config = dict(
    head_dim=64,
    intermediate_size=3072,
    hidden_act='tanh_gelu',
    norm_place='pre',
    positions='learned',
    attn_scale=0.125,
    init_std_up=0.0267,
    learning_rate=0.00431,
    beta1=0.95,
    max_grad_norm=1.0,
)
Each number is 128 + 32 x the weight over its row's rms, rounded and kept within 0 to 255. Layers, rows and columns count from 0. Numbers have three digits each. The size before them is the row's rms in percent of the matrix's.

# down: layer 17 MLP down (transposed), 3072x512, rms 0.204, rows 2524-2623, columns 320-383
# up: layer 17 MLP up, 3072x512, rms 0.119, rows 2525-2624, columns 320-383
down2524 106:116145100130125094156071113059139097089150127122145208178113117073143100134185048134113125164128072146130144138120105109125085143135176174114103163085183124149079108108145085122141044104138140
up2525 107:130093147160105184086137096152123113085152173137107102120059103105121098134137125141124117079135183099156084142167106190126091118108140098164091172096214203159177143092129118143110129133098121
down2525 114:100097132139114112140106114173093128112129158107120121036133121140096120151105115157155135131090142125144136134173104130106134132073128147113086087114153070142083090147168136199132109157131128
up2526 103:120143124111161122125141099157105107159183143113159118089158183058081083139114170136035109137146103070141127105105120141133176102171161100139148137178133126124095106094144125110140164168130067
down2526 113:148171143136116146105130156116042117109159116034103113107145096118109163173175121140111121119133068118167068138086132041161084057184120141081114113141121133135170112163171127154118132117088107
up2527 099:172108131104098132101096136180126145133068121147123097087094170157130101099141125164126146088105122108150209135173132087122146098135139135134110178124125139106130128125102155110097137174154160
down2527 103:104134068098117161080118061119070104107095072117154134158084181164071122164130099086091104085179141142106114173086196131103146108137144101107142122115085064096147146142090092138118131114074066
up2528 101:079171144093167188168099180114127130131142157076097142104142136191128137083162092105127120124112157091098055141128141107169075136133123057097176168116105152149179088108121148079133117146109129
down2528 105:092072169119141151107152152107147140113170121101118099115120114129121094154117155110136123132127111062159083140152172148133122127113185106110192094170144066126124115138090087150118079183163131
up2529 101:114144167178101173110123136139164173207154152146145110133146087160145124179171088119131202186159081187093131139133112146103141189188186109153159112122122162178138184150101131114142096122074124
down2529 100:084137123124125147133114068162131112136143081104115109162071114109030066082117168158141116082126136132122133163083122061146145142120116124148110169097191157127148122145145140119134147069134095
up2530 097:122170102127159164243091107152165140144123128138111217108116163144227121142136150141089132095074121129141140091095134182131146098106114182219200050082130143166070135120158156136153114109096145
down2530 098:118073142102167069161101149129158116155110178138055095067086140082120143095140073128117138133151102134171140133076162104124068160099073202140096094138101153146144136091105099092087121136105096
up2531 096:119145102109186118127083170117097107114149123109186100167115112076121149104164179161130100207140124139139096089069140169102112078105125137160128111114134101137153143085083163157136188112113180
down2531 108:110157118150151145119145116202152162054109166113131095152088098127146115068184063109159105083103190163128090061087133084112070116087057125112134185150126163135120124095135146150115089128147169
up2532 104:153158173112098142142070131101075142123142112114162156115095144158126138157139115111140091182136091119119136061153122133104166125145080141101149125194123157049106152099117112109062137162115142
down2532 106:091179188098132155109050123104122125087133142106089116169067112128082140103153123188189163145137115110134130130155049061086156161104130194103037113136167087082135156125110166122142041099143135
up2533 103:156144166179110123148074099127108138119056177109128110088120197122151151159097100121121165096159105137189147129130178142080128117064152080162167162103141183108101087171132155127148137182081067
down2533 094:138157095090064131075099134229158112129139084144174118162107114181168147071133094155135135075126164051127135113108182072106149171172126091156129164064148129128099131131118144142142142105075110
up2534 106:112114122112124117143125122042107117157111107119142103073218129076147106178106099188116151123135180161105152148173096150152187110094111118086123147141129168078116072170125134140129105106151101
down2534 087:099106124171103061142158108183104176130136074123156079130139161146116119065155095114178139101145183089148169113150119158117123113166088135153112117177137129095088089147133177121130076156109122
up2535 101:086080136099130131163097113204134073107161108095123087124118117098125104106102194110151151142135169123149095055098105145138110153097100144137170163142175097163137189118120093121151110137157079
down2535 102:154144103109169161118109128170157084131106100078132115145104163086124148088097160100159133221095157099116106102166140098089149075130113101197111123142162116166110117086102106129085046099162155
up2536 097:115102156148071149156121066129060136111143111072186155137189134186142101152164157166147133113143126148124147146119107109130189111089150150110169083194135150121140126147152158177179127086083134
down2536 100:133151114119151156109118129147134107150101084176150120123166160172127118109081182157070085104121131198107113124130087098148154181114117152119148135132106115134140111116177158144139078130086093
up2537 100:108161107117070116124148145120164065131152136131110097065140122149133135135146131157105150174139171103124146097148175133185119162166112135127097140164159137173107126175160118153136104145146134
down2537 105:151140138182153120120097186148133156165108148198191079094191149102101095118152077081122103150156113101101133106084116162159069122114136167089099144067061129144147084179119167100226079132156109
up2538 109:128153131115135112159153155110120105116088122100138166087156122132151090138199094122129110105140101111077135114129164131113126166166088170097144133111095110116103126208098093162121101110149157
down2538 103:049139128156144170185144093125201077137208160125153152180153140145180164136124187168088123122120131177136065124141183122076132135109113114206162172125101107187099120137109151135088106162063139
up2539 098:174104162110106123174113074138132095124131123086131138114152128149191146155064127134159118165134141106119151105102180175164151137131132201120111128098112132043100118096099144117081138127151136
down2539 097:091098156154182129120153175166092101088155160159180100063109109137151155130163087112082141148158038115119124078071118133126167093133126097189127189107116117152110129151139090127145084176164153
up2540 101:114131155100105139169142141104094176116148082062119152154143147155114106140132140112107119119067150106158132097114104155150181123107147126153152031115109141167088140121094157147093112161162173
down2540 097:171136154141124131062079106128075178116049127118176108141156139189167156135104155106071133151144122094168130103088085207217127155147119168086096136120108124137090125138139092157093127165177124
up2541 098:136092147123160127155080106134138118171135078108179153108151048186102111170118143123109159171153135130075090125129139148124045177149111091165123134134155055120138111187077132164139045109147120
down2541 106:091096114112140090155125163120092098078115153159148124140065113078136106127131132127153151169139109051177149139157123158170108099167107120096072147142127096093091138117159152096116158123120151
up2542 113:126163164155140159087125131146132105085117096058103112128152139104154070168104086141121120132115119150162160137104149133107088121150147123166171105152121140163124145189080120173125154163116123
down2542 124:105135126098122135147168124096106116123126070112114165126079135105087157142089188086160147053105126138151185157177133163160143138125145140126105125146119105078160137156228128196180105091158076
up2543 096:169155108168160099139168145103157162121117097105110140107136212111066071056113125100105125114159147134147102100124106111123109208156089128094122190159115090168120144111134100130171073127136190
down2543 098:098092076181045115090099108162152147102130211098092191124121123138095136126086121103120140115146080180110162127133148113194131144173106051169162126159147133142158133144161118110103099109174162
up2544 099:188061130128180158066182104099101106130151149144149126072124117095167139073114118174105102131139121154165149123175143138140118142084093161156173144177092111076146177162095095110134166143086145
down2544 106:107128155162111112116135143126157106124110111154085184153125127077084128140101166085088086091144165163131128096221113158098150064131181080143141111102207110145130109132147097106115160106170140
up2545 096:066122129120100123085163153085119138126130118128130115125139101141083084165142166155106146114172087104146104109162150138090110115156133104064136115176140073107143113088174120103100171072138154
down2545 104:127125112102146123124099096100108092093086112141088146133095145130100143106070102103131134114118134168125040118142168129155156175081114106105137111150167156094139050114124160133161173054078113
up2546 106:125124191128124166096151092194161144085169157142136104103037133128112102214103138082129096102154050098184098073115152123132151138112130136163161062092080158151092151123118162139101132102087094
down2546 098:151098099139105192103119179143160148152143075196102096120107101068163138128221136132127137130166081092151106086113137139071188122090163167132103098152125112100206083093127130100122222197181165
up2547 101:172157136164110150132162109163118111113160131122103139103095117114093127101172173094104140139121151159168157186146083112068146111037152084142125129098131114148109078170093150116114146096167142
down2547 101:148104097121128171135164171147164134118124106098084139171078110148163166117133117156107109088151146067107119135083185071104163109067068171126180132108086169092124080119127098121094080102125129
up2548 092:097130146118167171146117131100126133106146122124155162108178133106103122098144138165100117053137156186123080133135149111169131117150047143104073095139197152105134105186095112101128132104102125
down2548 097:120133075168165057130155127025093158151093113157077108129115096117122125196132089134095086091127092094065125154144108111086136082156142120150135187112116089114128159154104159153153171087121081
up2549 099:143102091103123096074067131121126094104146148109131119157130068139078075121127125146090056156086150159093088112170187144167039159132118138167100168112128100138097118100093180085077163135104112
down2549 093:102148143136130088120152102123053117114106114200050165112097131136137158154060136168091081223129142099073130126144128146113158080089161174135151119139122113146137168097120065138136203120111133
up2550 103:095091113137106132133173159106144123115086141115163085121096086195129128081079175092138116131121071120148145147116098177136101144142085148074173135130095090089096098097136091100074084113146131
down2550 101:123112101098124132159162137105134111153141126127096154199157109135111097121134077102149103118066111065113057150082136143108156116099119140119146112146146124132098131166115087120125093103114124
up2551 083:097118239147103107131105122129115088144112145165126175175146107140121132045051140113149097137153140149110230121126145124116155079141101170114127148091104079132173152116122103119127135121110138
down2551 092:125059130067111152131176086107108119161114128106117075129113095095022191209162111100102147106115150066062116145159074215127134129145111128117149095144139150152111160154135108141128002125151135
up2552 097:121165179130125136136156119084161145083126147172145092162193175114150149124067135125077123111090114169177045095158077095180082151078118146105113134145161126078088104153092089176115150163100103
down2552 095:135159176109185096131173136119150184063137098134098139142150141208112132125111125142119126099122082084093143172075142097178162093118095131174170124147142187102202107120123094123120119131156184
up2553 102:100084095137154170104131171141120134093150152073102133128126127095137085140134095153131105122134145117097086157126097121119105098090099138148138104138126142166135076134151111110188096130163092
down2553 105:117124119074136107121090069064103156129094091130079117088100157094127133106097136135051106122177141160071146107110105085179156135118143067170080077079109119156182126121136158142081126124134104
up2554 111:113122114081139133132094192103168154142121134015131110181101098084092094165139134112125161133113128149136150106109100076129138121143128148092098079086160097122089117166125180103173145152194186
down2554 101:092117149162094085097110087112148215163153157075110173102151085128125121133070177141142050140046169130106124136146142110144129101108063098179118145105121094128074118162101096125102119160125152
up2555 099:068132159108185031132121093059123123106142097134099131104106141126120111159118130158156146137150174120167154115141153138122157120113141161139170126138137119136145126138110137119178157114172126
down2555 097:133127097139122165124153110142147191096140192163103096147100055132112170105122122153153120105132121093165114164052176108116171131114045078111087107171150141084112151127114126127130134105112093
up2556 095:121145135183129092157126170140154104117139089117138168111107089159113134164141143112088131173199139167156158093151136083138078146147173125115144114162085095136096060122140134175139137112151100
down2556 108:125125119129151139051090156139094166149105103127099114131136110108089092161083131113116158125104132104097115110137166131089133101134109143136059099140120175079136123072133126164149144096163133
up2557 100:094157124111160198114091163153152142104066163156161091112128107053128139120116124057156100124200148121112122180154094132122121157166112162036175170119108169134132170179181155098124170167140127
down2557 100:132112090105110100142128157142082102154143142138122122129158125126161125142125138104146167150081154136121146154163119131106154120157071126132172144127140137084066065062154142098128104131120042
up2558 105:172102140140121193171117115113123133081123161173183213122171106150119137105132157145148148166144111141140142138131179125156162126075151121112137071138130154096102174140177145113161157083166116
down2558 109:120197141136152130114101121140084152156096148117082092110185099096099129123133126100135086095115149082143175137134073116107128126093092111115123201112129167165129123136091107148043154176142138
up2559 102:133058141140152168153105123090112121169142136155137168101209129173168118124075165065133211146160107118094126069114137136128132117154189143194136143128144114070146138150150113136139138124187131
down2559 101:161149137129083108114106114110134091117108109128146131133094081069105092124126137120163062116168120189137135098044162139162121112149091176112155124150135137170135178091172181132195124117091074
up2560 108:173156118101148147163136125175060153096184152148163166121090158128194153133120097100115105143135057126105104099153161110160129135134118095159092130083150086102128152054159146144120131133110124
down2560 110:150164131117136125105128172087143117095070135093218102136132120100178093105128137049150187106139142115122134152120153145142158115152146133114075145105124131150106114159111153146085076097139137
up2561 103:098167181095103186155117070096112103168248141162189087101087134124111097092150121134108106127142141182101104157117140157132125189078134135147140142132162127090074149075095100076158144173056094
down2561 100:080137129092152106133105143086146086119148135137152094155149169118098137121170189203156114100123127131179083118149120143176136142146172085133114142121134076110100169102151119171066113147105091
up2562 106:090167130110159043086151100086135144144130135134049165057140111095142089135078129112143131188113093124117105117103144095115093164165142151169146117131102087113063147141146179122099091092165093
down2562 107:065151098094114117123068077079095095138132160151094114145072145080149062105061112152096117126095119123101165139115105132116122152088140192109121092102156067131115122075187160049068127116105127
up2563 101:140110135137082116178105131124122148095079133100097087085095107119090111127149084129110105095065093122125176134124145138149151182102146127109131155122145156155133066082152169183148080164131156
down2563 096:126191122094126065103186115096078133137100109151090088143161125114108122070154103047080148115149079101124143124198142105138177196062130142159080135110134127135157110182123125079117078094085106
up2564 096:059157140145185121148102139167190097148126145117149120114165125159143142167118179146171092111144119118065174140144080151126158138147124115123151142128158100128111147148156130109132109165162127
down2564 094:102136126072118159133122153126134118124155142125142095095100128154148092085134099136119107125175125136098120095093057184109119129204137130163150163227178130102122090134149151167124185141105092
up2565 098:113149146142162180149135089159118159179185155074154126128106115169144161149104097098090126111124106110143164123116164124175114163086152146099137131131147166193191123097140176157107153098162157
down2565 104:147145170122155186134124134133034145091098092137148214154133125125144114128114115125125093084112084095185098159099125072067110167085149075103174110161125165074153169144169143136130110141075109
up2566 098:177082045059101117102160107151106145136101162121115133143120115183120117130134099146141133104093142113112128169155084120177122079106101105172131117163115127128111075161128178110145086133137124
down2566 100:177123105118094109132054118115154070139169099148135096176170136139100169096140132077065087169102099130146154115146119091159135144113104109179131139078104115155106125116126146094141126091127127
up2567 107:179065128042178103154127156141099129110110153141148026145192155143124119146085109198108070068059177129147120130032116076084142186145092097088105084054170136142178137140151078096122123178153148
down2567 104:113112117153152131100198131137125116112168094152064139151191072120139169113117194116141154145091110093112088101129084083137173094100101115073086184111151069066099106099149114138118202084088160
up2568 106:135169136071073153120142116136158121185148173106170147085091154162082069119117101174157120147145106119099152138113134095108133170102120109164140177184144176046140184135102093073150121147119133
down2568 099:119114084136118142132099088139107064120112201108153109154142122101071089110132146137101128139168124187059146058142103155134130132125128078170124089149164126107118079125122108111113218100117157
up2569 098:156125149085151121131149087088115158108194125136120120116121143098130162100115135117139132127088088120112101137085139041102097116105090106141144089141044088118092164115141064105145120153061143
down2569 096:130152083122108126070196125140120116111103179168146095144154061065086181181156100140121128103169090142123128127167065100154119136151092185129157161093139088150138118097127088076127096152115148
up2570 104:116163153113176108110096157128062151135144162103113133099133142129150124131168064155161112166140162112127093151122112110132167120120097106133098121120078126134103147123133130117203152160131084
down2570 116:089147092127118115175142117146119079150126130128127176122128177106128068120086126065100097159061095112139117077049098133135141207111081137185119151078076101134128175121128081172091163117135112
up2571 105:136097158130126154153117151140101110158056123191110146121136156121117087099112118195189098136107151132239137135102099154079131172148093110184112126127121197166142145083164160129125150144214117
down2571 108:107119123104077139145146126113138087136141148136142147082103063177084152124134121154164072122184159161160106098111121199117148034100086140099135112138085139083096160115126109174116101168102078
up2572 095:155105119094089156182114159148155093102164255116148124138119119122119118099205093122104115123099167131129117116142166132130094073090110106133146143123195123127130051112110195140125162135147091
down2572 097:078166149113147116136145073130142147137112120085128144075087119101110113129055141129094104132126104102127155090095089097116150178052141157116154150139142149058135155087122088097125093139061085
up2573 107:145110101184136124145093122160111192131190164097083106110068073131116093144094122039111107110091167084152181135069142151146150115122148127124112175141113134165116058130131084074168107124069116
down2573 101:124097116157087114118100011165132130099109097158129088147142136116089177103120163110132115078135077133150126089142139098133104145189150103040126102144232152090116158088090138132156098111161120
up2574 097:155149195168142099090095139116154175130115158177120173109132181072121111111127143183096129126164116115131128146159128123118116123108137086096062077145096177103173163109090044120096143119176111
down2574 099:160137156115096109112142182159104178116137115110165093122115124094149166141160109124120135168135172139200109044188145151119101112107149104187125103155139120179195090114093042110139099114139145
up2575 097:114109173105135133144172085179149184135145055120105175099138072173136183140115123109117093120149140119146132125117135132142129105087077085139181104121098182126154171151152136138117113158121232
down2575 099:128075129123132075138129095167067141063133155160137061133143130098116139173122158117165091105107116138210149118187131066123112154115149132133080086168114069147108102102195089156108085157116099
up2576 092:169152061154128180121170101105109136124130139145112138190137157125161116132105147117169124132150092141103117074176099109085093098135104130144165146193143066095145101159070153126097087166122119
down2576 089:129104050122127169161139124078192101162093167144096176123082111159074202116132100044106077139137143174109137192152129091184097146122121171137112122085189153108100093148184131070098084157130133
up2577 102:099138111103157183122104168095144161187146089108188148142104102054088190152116127199143124153094042125097115135127127138132077135119149037110208121126151109128106139086135172129089169143163150
down2577 101:115157099087178129153159121165116139069098172125126130107146092150168090142171128072099126171041106147142126069182199118156123087150052117137139156206053115158148113130159130107150101127178136
up2578 101:090101114145184145140106102159099176085135150148125120135167172127112126133114213125139112117072133100123110121175173186139111203085113146129068177138203126136138104098136167122124163201132155
down2578 092:063185125125113183156136128133109014099100091180102107117129138162132140139131128183110106110166124080123142156142124154114078093065112157089130099155133072138187112099087140145098047083125084
up2579 105:075099108109148112137096174214086104174176189172099161095161092164144065124099092137084073147107165160142131127126131070155189158152147158168083054091114110141163162157141125157043119147150107
down2579 102:058119159155160106113112139166163182112103127116116157137155138121096115071133097129108129129087122122067138110069124150169091098110159142169177121178078138159106143153105101158111062146106096
up2580 108:078091064131076125143081107140124188162193126123099092131116104056189145126104087134137069136169113104088112134122149141177145141081118051175143093122105170136119126143167180105136144127015186
down2580 115:154172071144098170101118166090099157165112058125172095081113110044172149139118162136132112099119124074104115172166154100089152099157135175154125163123132103078121093090178115163127183100135087
up2581 093:136086140135121145100122099100145127103162096152167188083059041063147160133146108124153128126142169096163125102137099082193094110142169082208097091165138120097130120158080132161159129129152158
down2581 101:105164092129091114158152124180057126176139146159081137143132110155158118135117095120089112116123091072096138134117125129061109087054149119091087097128108132157126083120157092127198081103139130
up2582 095:147174126152103131144120032141134140105093094122079158173182111124109130142128118116122111069077152114099113087152113144027125130127150061120167121098172147112135184053111137121177164140128152
down2582 093:094074183147133085111094077121132150113124141087145141134156135155116152172154130066122213170130138118154106163134048052132113155136162115113128109101165109119064162101127071097150166177085097
up2583 108:085148099150118152171075109137131105166161123152122128122182162086079121067099164112124097081149133083177101178129157155127103131146144111098183177110130088122126154153124041091136115179093123
down2583 106:106132129157153122079105105142158136110112117113122089169138099129124105153143185141143039117127087101142166123128143062129120113128146151049105131162144112156189160153134124129133156138123152
up2584 107:199145148036082094175177162143116176141128180149139129140150096112175080115192091126114145068161143154098112150138116119108166127152144092120174091122140128108140138190175155182089157123129131
down2584 101:180053116110100060135125112137190084137120172108140118134147148142100125102139145166102095082100138124091134123073159156142086090083148165071115158131100090131067161155096141082073179074111086
up2585 102:060147182145171115141121121083125137114154096154125126110138117128099138115109120116123192086099089097170058117085126161144137121140167150155175152169190172145107131165149101162163125120107095
down2585 101:087148175115167096160204084116136126110145096125100148092136100118085140063126132148149127097157107132161074159122085090033087093149115093101076194205066092069119204130125058149165194134101122
up2586 100:132146127093131114158135196153146104142149207097127123119104154197128234089137142152105118175087181184137101104128094172147154151144142160116119044152139076118165126151109076153174201115122090
down2586 100:123068096120115107129104094166125139092157149139157112138179115134128070125099136097127152155157153148134185105122123199152093165132203105116086112112119144122123179091113102094099084143044115
up2587 099:116044136126108106092115137104122088126121105128163104127185113131109167112098159143156158093111082108103122154068099236133096122101117125156105140101174140166124154094131110098180091123145117
down2587 098:075108062133126173114157124127109081155152164178132165152115085083125137106115123105166169148140084065140113122109108065101099073078131101150183166129103143107122166150109125109138113105095096
up2588 113:086160145098105170124128129103119205157089129104131151159137141149111104088111134179148117196134094113082070145082122127178081097140140129138151111155109103093101109123123134255152118116134174
down2588 098:125117128077164105145159124117115103110135049146105149126137079080146109113103107171167165115175172148210127120087161198099148131140141122120141143208127160130119108148114137114166125106121092
up2589 102:113160106174142170171107110082055141122134081152075115089135148104121109094076126101171148115148082133080156142122134126112103124119109177075104175126144136082113099119115161071141183110107119
down2589 101:135089114169112104146142128141123123149136126136168160117128156145134098114113115147164117159106107115145106106199074173160122129154088101157155098108122112141093181133120191127061095145104158
up2590 104:150110118127097210164113187121095131164102139130158122101142106164144157155164117086134180096099223154158154103164107109164160176123132160089103082175150153180111173041161107162182133126167102
down2590 104:123076154087098144173121109112078169104118121127076134065103138113113104131116077041148135170097118119186117113037130115118134091101098124125118130117160080137147127066181115127109176070144127
up2591 102:130138196124165172175147179134130193092142119038155077066125094148091121100072100092105127119169166149138103122115135187104153146131145158137111168163135122128117161146117140100068061122111087
down2591 100:197127143109124097112110157119105165138137100162145122148147091130117096101068105125047119071112125193157142130117121152115173084112094169105097103195125069062119087221110140101114091150120094
up2592 089:120096131135127091122067158104067137067097119072121138145136157111126108180179148111128114195119148096113052147112127142130125119213093075076100144096179129122105124175077101120126209115113143
down2592 094:126163131208142105126136128140154110148118131205072056115132134118096131087109166148149184135142079168116077091172126129188086156126139192144190133095108155134209161163139102153143166155115110
up2593 102:090097124160134111116141083123151118137159160118141150125123107159120156136122131105127130103133102142126092164116094190138149123183175112110125112149111150142078114145067143118144103104144167
down2593 102:149087112098132123152108126128095132117095154143039117116133113090161111141117056147140150162106125125078114050132201151123114105187074171119159125150143078155112136151181171121152144127121064
up2594 105:174169144194154128111073132098108159115104124126073111104095158077122109125087197165155160182111172090096038133091128114116197130067110124120125132151118093073152105187112113117090106102125172
down2594 104:156109144077077168126141171140146112165115112116019153159100150137130130151135109174096066068143097150128087113136124145120144113166141131117134070115135117110099073139156166130092079135107062
up2595 099:116136140077139136101143090087144159180178172063152117096105119155058122178085081117181150117154134181106116138134123150126149074133135094119116155100149126136139128107111130133139099144123141
down2595 104:089149146103154138127121097115127166121138063090126070100129179108128081095123132117137156156151157103162127073095128111090131133096161140086128179097098078096117126139128099116185030114094089
up2596 107:185084180082162104137084152095169123107131120101120186110140178095204209130087146153139136130114079109132141145118183158116135167116104142105131142161096160098076125161196106163168129109157167
down2596 106:165179123152134151111140106106130183114077141093156158130137112147111179035158062072158087125092071159117123130127101128141110112100102096135044127132055160120138095142119029150176113075140205
up2597 099:088075129129132121102120133123102088115075156194229057084156072139153137157135109190091150132099101126094100121182086073068074124106147128104079111108118111095110128145146091189142154151117144
down2597 098:124085122064048074092059134067183163109073072185152096173181234116136061163097122122187158096094112160106160134140127127125145187093128105082049120166140157103125109118108154075173176107143073
up2598 097:144091098166130150121151103128133169142105159113137082116108127167122097091101042125136156091147081109142138088197174112178156106055077088116107141138099103131120155158154113140148132155080138
down2598 097:097133144159098119086149131153118136128158123172107156141116052062053163155111101141088093109187113117128122138152126127158126117097171135105078116109076105125112126172084039134144186173070099
up2599 094:138104139130137161085107122136168062142134190142131156066160073117144170168153170165157165144140130134142148123111117061099162166118137103129097173139144107106172124158143086181125164080100110
down2599 089:157121111130136114096137127181144187090106121092107080130150177113166148171099089099094144089108116087120045148107135113115073137071119136187094069099169122175063127146105100143142145134104078
up2600 098:123127128095078160126153121134159123123101088079166126063157141100079133141121099134115084200114122120122103076113155126160119090121148123091169120127148086136062135172104163169089144149150152
down2600 105:036128152094211116114169137139134117078150156135162074110133096207146141159139141062100147072097192077140151091147154140118136126138107132120143132144088149129120199118105144150146073019094128
up2601 093:146139151082138130110099116127130162119137125137106127175131154170160147159118170144176109123153079132181106073123157082146094087156110134067083076098113142056104161099072143102144115100077097
down2601 097:133128115144100098091112102133115114053095124121132133108131144132129079135076156120110124126148210115144135058127063126117091182063138090122123160137205096081136163074113126103125085082095164
up2602 108:137112138125107174122129149098120131145115114139102110149068130199110119144115112135105168083168100143113154068145120081156049131106119120141101123157087124121114135145120120110141134162106117
down2602 108:130100155048081175112147085178131102125131161165116073109154136148157142072100169130080170164113123124112144099132151129129069113154150137109128115116125162110108096186184155066119078074175070
up2603 100:165134128105114143193151066091145144118132174146113144114150190106125101176137107136115137156168120133120105130098140130174077045178116118118124136129100113131098162155073128128207084103218148
down2603 096:144110100175136074084111144185127191098128104169128134141147122095127177136138091098101121123194131111035103105173104111112104099133051117107142167145140118095168124103140110108115066032098080
up2604 103:124192141129120146145184125075077176090141177154120124112099169159149129154143167113102156164097106104078072110180177164094201125121121117117126142112120134134125124187129164119128124115186196
down2604 100:152106210156109100185190053111069082146141195119112120143154151113186090085065102061088101068089128200088140138097155150128168142106185124151086108179121168090104109123162087134147157118135096
up2605 101:118159093160191134121136122036141154187172144126134132169138135121042086097140169156143142134152128116173198102161131138098143137107086124114164089136094112071123137171156169073174176159167105
down2605 090:114113142123065193140110117135137142061093063117101101046100086109138088208126112103138191150117147160112136159156058130141102105169150123137135169161155128131113134122101088111101190168107171
up2606 102:115116161202158101169113101132080133083146176198136113117157105105112101157098102133113164087121100171140151137093134144098119134155121121148125167140138125119096134110086107078176105159054094
down2606 105:191073139167145099159150125124135118124114185183130058103075116123084104140086144161142117115095108170120096127085101110149052134180108090119108102104171114117094142095126132072120090158091191
up2607 093:147137164117112122109110098124109083096140167126121117200200142139151153139135130192101075162130140138209156162107104183139180128116127204135107120123201133165077065081172101073177111141128095
down2607 096:152148199086122114099104091122142148115103105091135134086109105109169123131159112145135116113117126096095119114116155152121142178104119079143111102144124140133137133115059062153130130073111070
up2608 104:136128121164115076104080225155082129169144138118137077154192096145112152102133128118115111126127121094116093116129178122131113126120094096144163145090090108144154119135102125136109196144150126
down2608 104:098134128130085085100135112047151151110113130121176092095160157099097126157122098105167054046110126104190223134142116126102133118157076134131124171120098072122180140161120171123148111155122133
up2609 096:167119176140107068123161157133173139151160183132148131154121126139182113084107102123122135139153152131193153220138112121153132232106125152143171123109158115197114126107087159141098122097130162
down2609 094:135130118152108172145123093116119103104124140093096077148157077152183174166116156129134168104142179189138136073124065142115171111102128063065157144128125148103168153116164119104183050158148152
up2610 107:084096131149138084163093130111116192122135056123133126141160096147124201173078131180118181125140139134143132130005145197063131070152119137119165220141139151192101093106114188085151192153159219
down2610 095:127137090082139167136123114132170132186099147109096123173115131133075141186140093183114130137147188131098129103122154112157078102125166128097143142049138072099123111140159135080071142152121114
up2611 096:146084076132174132105139125073197183162137180142172106136184103139143064063142128085146113141131146144150100088185126129116102098123030162104146106112134213161113129136139157135149144103112192
down2611 093:178133083131112104134103104131089199185154074195138094132119129137110152167121110124090120126193141172138139117156134045086146115162145140081135110185134179148163177138188121100146120131091118
up2612 110:174122167096135130109071113150187153138154110060099207060080167133050163121108167116137114176131113093130122089140150177096059143156132148176092124160172113163127069103090163154132118180147192
down2612 103:080132167112183124128103120095129125066099176177119160091113072101112122105145141102131127128087113072121092160166118082105070106136180127103104087120173093129125165127056103132179083129149098
up2613 100:106133136073163178124097166100159058148102109118139162108118138148134109117091130113126091125098068124144128138146142116103138098149199135124154141158121111130097123174178123135123142102130138
down2613 104:129086097190144091122144153165093151152140135085102146134090124132127069090152153123083129131116155200080114117110103158101122113110133134110184074044148167083162126158162156112146160119154101
up2614 098:170121215153173106126120071130147143074148172170152121115128112099104164087156094091130124140120145128142148208145102114107116108129157136083147117128141153117141137111114119184075135098176072
down2614 098:077186133140129099173123102141085126150172185069140143149156139169110126183092067134116103117104131129125092119123128073126165125187161185148130091081174140143123164130085110140168145130096155
up2615 099:189101106091122155083112165167180145112134122100216150107102163134118198100117114071114131124122082184159126140074134130103048108083090104137132038110069128145134145131109107200143212098138165
down2615 103:205068144101182106141119146030121138106149115146081078155118125164113139145133136154126187083099100119147136169174108121099120057083134113154146161169139073135076139112104131137089193118100152
up2616 101:076125169145073176113117159141172130171136083115119088096146121096127102175169128119118167136117145067151126178191176106128136143170126067140134148057102125077158120158105116131152160106084086
down2616 101:137145149072135105128096112098141087054107162120110112125143125102156134107133140132127154090139181120119171140113119114133172176161096096116135105116126099097116115102149127144153183082098119
up2617 099:140112145078138153084133091178137124083125100104103137112147076152180104162091116135156094103161101127193103157115117157140120165167108132092145129090109017175136125127076097066140053086166172
down2617 093:107121130125132131101121077148116124161125165123156072126166183121140169160161124132094097107143191110167096150042070080143140128146102166067135132149099140170132126146114049179120133132151159
up2618 097:154087152139161122168140151113136105101137137095058114146115107127129139094139069163127137175095118165096139111119139149086125080174164170161043091163150192151089136170109156142149144196133174
down2618 101:122143049180145135104137108137068152092178081088153139122147128101123082145127078194139114107091123133109168113165096117107141157119166096058134165109176131132054178063063114090150094110170123
up2619 103:141081135138114126151137123150164158146129161128143157084144145095116140122149128144076141094120157134076120193072134092144101114142080106149155131140114115101195089062111085105124094077117168
down2619 098:091169112126083129082098113106121143154170144120133115094164074113093081115191077105088152097152054140127102110106109132188196145151153129072112070069108154138124119177146132145106110130200102
up2620 097:179095100115181148096149071179157130071104119115158123110112209179137169155121187125134142135083067113097158097108104101094119182103113130135166114130130112114151148154080199095128174156132149
down2620 096:156133144159109122098089104149150119201149123137190064103155159175083143122124148099099146152105117122116094154117104116119121102113130155120118040100096143150215136107109110108149124154125070
up2621 096:124108112156105159166168065119174101131085137096099100106181181126037111125086150089114120128101195144108092122093153147168114152054067119083110139083083121161120109160113047105127121118166103
down2621 095:125140137098183187149129146072110151100128152166155119188107137159109172121080108158149162106103194111109146169127120092178075089150113132146098100132128114106126158150113091158136140141149120
up2622 106:178119163111158133140136095152114112109079098110133142106083169138154153113162108115142138089145089099121154128154099151087141086155118146117178160194126078205165158127119165117168145077128091
down2622 102:107143116092155183110100145079107118149077160123136122159154151079133107077085115116087113181121180214101160048169153156162070152160172141140109148154075170133113123132134160151111083130079109
up2623 096:139139146171127125129072101130141109126110074149179092088120124136164129167161166149164126112126169141075102175062130089141117147115121126173122098140101160116130154159161063112117121079150134
down2623 100:171194116133046087103096131105094180130103125111105062132068081086089095091088074153111120153096198126155129104139124180082099180142141082078126061120076084147091118136106182060146215126111111
up2624 108:107110162161158157158124128131148113186103166098145083104135136140071093161157142092139131117140129101092146093143171127174166166153133145176136052124084130168133155123077094148082138144125081